python train.py --n_layer=9 --d_model=512 --n_head=3 --n_kv_head=1 --head_dim=128 --d_mlp=1024 --vocab_size=8192 --activation="swiglu" --norm="rmsnorm" --norm_place="pre" --norm_eps=1e-05 --positions="rope" --rope_base=33700.0 --rope_fraction=1.0 --qk_norm=true --attn_scale=0.0884 --bias="none" --tie_embeddings=false --parallel_block=false --init="uniform" --init_std_qkv=0.0244 --init_std_o=0.0 --init_std_up=0.0244 --init_std_down=0.0 --optimizer="ademamix" --lr=0.000307 --beta1=0.9 --weight_decay=0.18 --lr_head=0.00585 --warmup_steps=429 --schedule="wsd" --decay_fraction=0.586 --decay_shape="linear" --final_lr_fraction=0.0 --batch_tokens=131072 --seq_len=512 --doc_mask=true --z_loss=0.0001 --train_tokens=1449000000 --steps=11055 --dataset="wikipedia_en"
Each number is 50 + 15 x the weight over its row's rms, rounded and kept within 0 to 99. Layers, rows and columns count from 0. The size before them is the row's rms in percent of the matrix's.

# layer 4 MLP gate, 1024x512, rms 0.0533, rows 669-677, columns 384-511
102:43 55 54 34 53 80 40 38 63 47 59 79 45 25 56 58 57 33 60 25 34 41 61 25 70 56 51 67 39 47 43 37 30 24 50 53 50 29 59 62 50 74 42 63 47 47 76 51 58 63 67 34 58 33 57 46 50 66 46 56 38 42 40 64 45 40 56 28 48 53 36 49 60 54 40 56 59 47 38 50 37 61 40 46 31 61 69 47 43 67 52 51 50 58 37 56 59 52 46 44 62 38 39 85 55 31 41 68 51 60 64 65 49 53 70 67 47 29 63 33 45 50 66 47 48 50 37 36
100:69 54 54 41 66 57 34 41 51 46 65 27 59 45 50 48 58 60 35 61 53 58 52 18 52 33 60 45 24 59 67 40 55 03 57 42 71 51 28 33 46 42 60 56 52 57 42 27 57 40 32 64 42 50 58 48 49 51 66 52 73 47 70 51 48 61 35 55 25 56 34 82 59 47 35 41 38 35 46 27 50 57 48 58 50 36 41 30 33 70 45 65 44 44 19 79 35 33 80 46 89 55 26 50 50 43 47 58 39 43 44 55 53 42 69 59 49 45 34 56 41 48 57 64 51 52 33 53
102:67 65 30 09 52 38 53 50 66 26 59 59 33 36 38 65 48 34 58 40 25 55 60 66 61 41 50 35 37 74 58 40 38 66 41 63 38 41 47 37 46 57 53 48 44 57 31 72 34 62 51 50 41 59 44 56 66 38 33 70 19 32 79 36 43 52 40 79 47 45 67 66 81 64 60 85 42 16 34 70 67 30 66 34 56 44 48 27 33 63 26 64 35 68 41 60 38 49 42 38 36 65 58 31 38 32 45 68 78 63 68 27 64 33 62 37 64 41 42 32 28 20 27 36 37 56 54 41
100:61 22 42 59 07 36 73 76 63 68 61 48 30 64 59 50 12 77 30 56 64 63 71 42 46 45 57 32 46 51 35 72 34 51 53 53 60 85 27 45 86 53 33 18 40 58 37 70 58 50 37 58 64 47 47 45 37 76 30 48 56 67 65 47 59 58 43 66 41 63 28 65 56 63 51 58 43 58 77 61 35 48 47 23 49 34 65 43 47 44 51 49 59 57 41 39 82 16 57 54 45 30 50 68 57 51 52 63 28 62 62 36 57 77 80 43 45 67 83 56 52 38 51 64 36 63 52 66
096:77 38 46 50 57 64 58 53 65 32 67 65 47 69 38 34 54 52 69 46 46 34 37 50 62 55 42 30 34 31 26 48 43 42 46 58 54 38 43 61 23 47 67 32 54 53 57 63 49 61 69 51 36 51 43 34 35 50 45 35 58 39 68 58 19 61 47 71 48 31 54 50 50 72 60 43 39 51 45 61 53 50 42 52 37 44 54 64 37 59 55 58 61 68 30 55 29 72 54 37 48 33 54 31 48 56 35 54 45 38 54 37 43 27 67 31 57 45 73 50 55 25 73 52 37 32 25 47
097:44 40 67 43 40 35 38 68 46 64 68 62 29 56 67 33 70 48 28 51 48 48 74 58 45 45 65 86 64 28 58 61 50 78 35 36 46 74 60 44 30 67 60 46 18 37 53 61 52 55 47 56 41 38 73 67 27 54 44 50 75 32 41 47 71 56 50 53 64 49 79 31 62 44 34 53 38 25 53 48 55 53 65 48 57 56 40 36 51 54 28 30 60 52 32 60 56 75 83 48 76 56 67 44 28 50 72 58 68 30 17 32 58 66 39 83 35 49 57 50 53 56 53 58 61 37 60 64
101:43 43 35 65 48 66 51 34 31 73 47 46 70 45 63 59 42 44 24 46 37 42 32 35 67 59 48 80 43 32 42 57 25 52 52 46 86 16 37 52 47 37 52 22 31 34 71 65 51 61 25 60 49 60 28 76 25 34 43 32 70 26 36 34 26 47 61 43 72 34 47 55 30 63 56 72 71 46 23 68 31 55 41 70 34 58 49 37 67 79 49 62 57 41 46 64 32 30 31 44 34 68 38 52 49 61 41 51 81 61 43 52 44 63 56 40 37 46 74 56 71 77 45 47 48 33 63 55
101:65 61 28 59 52 62 11 42 58 29 50 67 52 23 64 53 54 73 48 25 56 46 68 64 20 60 68 21 69 56 41 29 61 48 50 53 38 65 53 31 54 40 76 30 45 47 30 70 92 26 46 24 38 53 46 59 73 48 40 56 61 63 62 38 51 44 44 44 50 40 59 51 43 47 30 56 60 56 31 46 15 38 56 51 54 73 32 40 44 73 28 19 21 49 70 67 33 67 70 53 46 43 40 56 72 61 69 73 67 41 86 42 55 52 49 48 40 46 66 25 27 63 68 67 39 58 54 41
100:48 60 63 35 41 55 50 52 49 33 31 35 63 46 31 84 52 38 49 45 53 31 67 50 38 41 52 45 79 58 55 58 51 39 62 58 33 45 25 62 57 30 62 38 50 52 56 50 67 59 32 47 41 37 34 70 33 37 42 29 58 62 45 70 62 51 53 59 83 47 35 55 60 74 31 45 50 50 62 71 50 68 32 33 23 68 59 55 80 43 38 30 39 63 70 24 63 48 33 62 70 28 33 34 60 64 51 54 43 41 69 51 48 51 53 85 36 54 41 27 58 51 87 54 55 41 68 51
# layer 4 MLP up, 1024x512, rms 0.0536, rows 669-677, columns 384-511
099:21 84 49 52 59 64 85 61 53 49 35 60 16 48 59 57 55 51 44 26 47 66 72 35 70 74 43 59 62 42 67 25 64 19 30 48 70 64 25 58 63 50 71 55 22 82 60 39 51 56 56 56 45 57 43 68 77 63 37 90 46 63 48 60 40 41 30 74 12 44 33 60 43 59 47 77 55 51 59 65 76 66 67 32 52 48 74 54 36 44 63 58 64 56 52 55 52 64 56 38 38 42 46 43 46 20 61 39 53 44 76 60 50 78 51 33 54 20 58 37 74 48 59 31 53 53 63 52
098:48 52 75 49 41 61 39 73 45 25 63 56 05 50 43 54 36 59 59 50 44 24 62 28 48 57 35 25 46 59 64 41 54 45 21 44 49 41 45 33 37 53 56 51 56 49 35 19 52 44 21 39 25 36 58 41 73 33 68 53 61 67 48 50 47 26 30 40 64 60 34 60 80 49 14 76 74 44 66 46 44 43 25 56 79 72 56 38 59 45 58 40 41 55 49 71 19 58 70 39 60 44 48 61 41 51 40 53 54 62 65 64 38 27 58 51 71 35 60 51 52 33 33 58 64 30 80 41
100:32 71 60 39 47 52 43 82 11 44 26 17 45 67 79 34 57 52 41 83 78 51 73 40 51 24 48 35 39 67 41 38 81 45 63 59 49 35 50 62 33 71 46 59 57 26 35 62 23 17 53 34 26 53 26 33 71 72 67 52 55 51 42 35 62 60 28 48 45 40 42 51 47 68 39 40 44 42 34 50 53 52 52 51 87 35 43 46 28 51 43 47 43 39 59 56 64 64 56 44 62 66 20 50 33 59 46 47 49 51 24 46 55 30 53 53 42 53 41 77 53 64 50 67 43 46 67 55
098:85 53 24 66 82 50 60 64 28 78 65 30 91 54 53 40 64 76 47 25 43 68 48 63 59 38 63 42 62 41 24 49 31 74 47 38 45 55 55 50 44 64 42 39 38 39 54 50 46 18 57 48 44 53 76 39 51 99 54 65 66 30 41 65 57 44 38 57 49 50 27 42 37 48 52 63 47 46 46 60 61 38 58 51 44 66 66 44 74 46 67 59 43 57 46 35 54 39 35 77 54 40 63 33 56 70 18 83 62 58 54 48 37 71 56 71 28 32 50 52 43 44 56 51 41 34 58 56
094:62 24 73 49 51 71 57 52 15 50 70 48 83 75 53 28 60 47 51 64 49 72 53 46 52 57 73 36 59 44 25 76 64 31 58 52 40 69 53 56 56 40 66 51 49 97 77 64 49 75 65 48 33 23 82 64 37 44 53 47 57 46 27 62 47 81 32 58 35 48 39 38 57 61 75 42 49 35 74 68 42 44 64 52 55 66 54 49 20 49 45 67 42 51 29 56 35 38 43 50 67 47 46 53 57 46 38 51 37 39 90 68 66 32 71 29 30 70 55 44 73 27 39 51 41 64 38 46
097:04 48 57 30 78 59 70 40 45 58 44 64 58 40 34 54 77 31 64 51 70 72 86 55 29 35 40 44 74 68 57 47 73 24 22 51 69 17 41 69 29 58 55 31 38 81 69 45 44 81 44 42 75 20 66 60 43 48 64 69 64 59 49 46 41 32 32 36 62 49 59 74 43 43 65 48 51 52 25 40 43 44 77 25 62 55 43 34 45 36 33 48 85 45 48 21 65 48 63 54 89 61 60 26 57 56 47 56 35 31 25 65 46 36 42 58 57 43 49 41 29 61 46 41 56 49 53 75
098:44 44 50 67 41 62 44 50 50 45 37 47 59 62 57 53 48 52 48 31 50 87 33 68 58 31 43 37 65 40 58 34 48 48 77 41 38 31 59 38 42 29 57 46 53 33 51 69 44 23 48 57 28 61 52 41 52 42 56 46 38 65 54 82 72 65 60 73 59 46 62 45 66 30 75 64 37 59 71 54 17 57 31 41 26 59 43 55 72 58 36 55 67 41 57 30 66 57 49 44 75 50 41 61 21 19 70 56 32 27 41 48 60 27 46 34 48 50 89 59 58 29 47 58 58 50 52 72
097:20 63 66 56 58 20 50 64 41 67 38 51 60 80 65 48 57 61 50 69 67 68 78 38 52 67 62 51 35 52 70 62 54 09 70 20 63 32 45 93 20 49 38 36 32 66 37 43 45 53 45 55 48 61 62 72 20 56 71 42 58 46 37 42 41 63 26 44 60 50 55 69 67 48 59 62 62 24 43 60 33 44 48 73 46 61 46 62 69 70 36 35 60 47 75 49 51 67 60 54 76 53 77 52 65 77 29 50 55 75 63 35 77 47 65 52 57 40 32 77 30 40 45 64 56 60 49 45
095:40 43 58 55 71 44 49 50 49 78 72 63 53 46 45 28 37 51 44 77 56 68 32 45 39 45 58 81 37 57 38 50 63 74 51 46 52 41 65 70 30 48 75 60 45 44 47 40 57 51 60 14 53 26 30 50 77 44 38 35 49 59 56 11 57 47 80 36 44 62 62 75 40 36 37 51 35 40 61 80 46 55 51 52 54 59 49 58 29 57 64 65 65 44 34 50 47 34 67 50 36 32 51 46 32 42 59 62 18 28 61 46 72 25 65 73 56 93 61 44 44 44 56 15 71 38 44 59
# layer 4 MLP down (transposed), 1024x512, rms 0.0497, rows 669-676, columns 384-511
101:60 51 68 55 53 45 27 34 26 26 57 76 80 49 35 78 33 20 52 68 48 27 65 65 47 28 35 46 41 33 57 53 43 54 50 50 39 58 32 58 32 53 60 83 51 32 43 66 71 20 50 57 58 39 45 56 67 65 39 23 60 08 61 45 57 71 32 18 62 39 58 40 43 33 53 50 71 67 68 28 72 70 21 63 54 76 36 62 55 66 61 59 39 37 62 52 44 26 56 48 64 35 32 52 58 62 40 27 39 39 72 78 70 54 41 40 43 49 34 49 29 45 33 54 64 65 61 40
102:66 44 33 47 47 47 62 35 35 34 62 39 36 47 54 56 66 65 51 62 77 50 54 36 48 85 62 49 59 57 61 81 54 76 34 72 57 48 44 66 61 31 44 36 24 77 44 49 33 48 30 59 70 50 62 28 38 42 29 21 54 50 41 53 76 72 54 27 49 57 25 59 66 43 45 88 61 65 57 51 65 22 41 44 30 56 69 64 39 52 76 50 25 57 53 50 67 62 19 39 51 42 70 64 45 49 44 06 29 41 73 77 55 45 62 39 53 47 61 21 33 34 43 50 84 44 42 38
102:60 47 38 43 57 41 50 55 33 54 59 44 44 68 55 54 73 65 36 50 47 73 37 58 27 67 57 36 31 41 41 19 37 55 39 37 75 67 32 52 70 63 50 34 71 21 48 69 14 53 38 62 47 65 64 78 54 42 34 60 43 61 47 51 69 51 35 70 47 62 64 53 30 29 26 51 52 78 62 73 37 32 50 20 59 54 42 33 48 41 60 72 65 05 54 68 71 68 38 20 36 66 64 68 71 57 54 35 43 53 45 37 10 58 35 78 42 71 83 59 35 54 79 66 69 26 50 80
097:56 36 57 71 63 51 25 42 51 68 30 61 31 42 19 55 38 61 56 56 27 70 57 41 69 56 59 46 50 58 37 56 33 56 54 49 61 50 18 67 63 48 29 68 61 41 49 29 46 37 46 56 49 71 53 40 51 50 31 58 55 32 69 28 95 34 69 35 58 40 38 52 35 72 41 45 65 61 23 43 42 38 29 72 57 48 56 75 45 78 60 45 53 07 44 41 56 56 36 00 68 56 67 28 71 51 20 16 25 46 69 57 40 51 66 77 39 34 82 64 40 35 64 72 74 22 64 54
093:38 44 72 57 58 42 37 34 52 58 50 10 47 35 51 77 70 65 69 38 77 46 69 66 49 43 55 44 60 76 31 71 40 64 23 41 77 45 63 71 57 65 48 64 53 55 66 67 53 43 36 39 53 68 60 60 49 38 65 49 27 69 49 61 57 59 66 60 53 56 41 34 46 45 28 65 31 49 42 32 59 53 61 53 62 50 51 49 70 31 50 72 60 21 42 63 34 63 53 61 55 56 58 47 46 32 44 15 46 24 61 66 68 49 50 48 45 70 53 50 62 58 26 39 44 46 70 73
102:81 42 64 47 60 60 61 59 49 42 23 51 11 81 68 59 49 47 47 60 53 44 43 72 66 41 79 90 20 40 55 68 17 43 62 62 50 54 35 36 51 49 56 59 66 70 44 55 14 39 62 65 20 59 56 57 15 13 38 74 67 70 22 65 59 63 53 56 36 56 26 31 43 54 49 55 32 52 54 40 39 52 61 65 72 45 40 49 75 34 42 31 50 49 41 60 60 68 33 73 31 46 59 60 34 40 69 68 61 77 32 43 54 62 33 65 34 50 48 67 62 55 32 73 51 39 50 31
101:53 53 39 77 54 62 39 39 39 46 42 48 75 60 62 72 42 76 49 45 63 50 65 42 58 51 52 68 93 58 81 41 34 56 31 68 23 62 52 49 37 28 58 42 31 59 73 16 33 34 64 20 24 21 78 48 34 41 68 81 51 49 61 75 65 48 63 41 43 44 41 17 65 60 72 86 28 47 62 59 59 18 62 42 67 37 58 48 51 38 55 57 37 17 62 16 43 84 16 56 64 32 50 35 71 66 52 74 49 43 58 58 52 37 53 46 75 35 57 34 75 50 58 53 51 66 59 33
092:58 69 39 66 50 41 30 44 52 41 59 71 65 52 38 73 54 38 48 31 39 64 78 42 49 54 06 49 74 75 67 29 69 79 56 46 60 70 36 27 73 51 74 89 65 57 73 71 60 00 67 54 83 57 35 61 53 57 29 33 67 64 63 62 53 65 24 58 63 45 52 45 57 42 15 52 68 49 41 26 16 41 40 60 32 86 45 37 23 57 57 73 25 82 51 81 51 39 71 84 43 13 48 48 64 53 66 80 53 35 64 43 50 33 42 49 34 43 68 34 39 46 51 63 42 35 49 42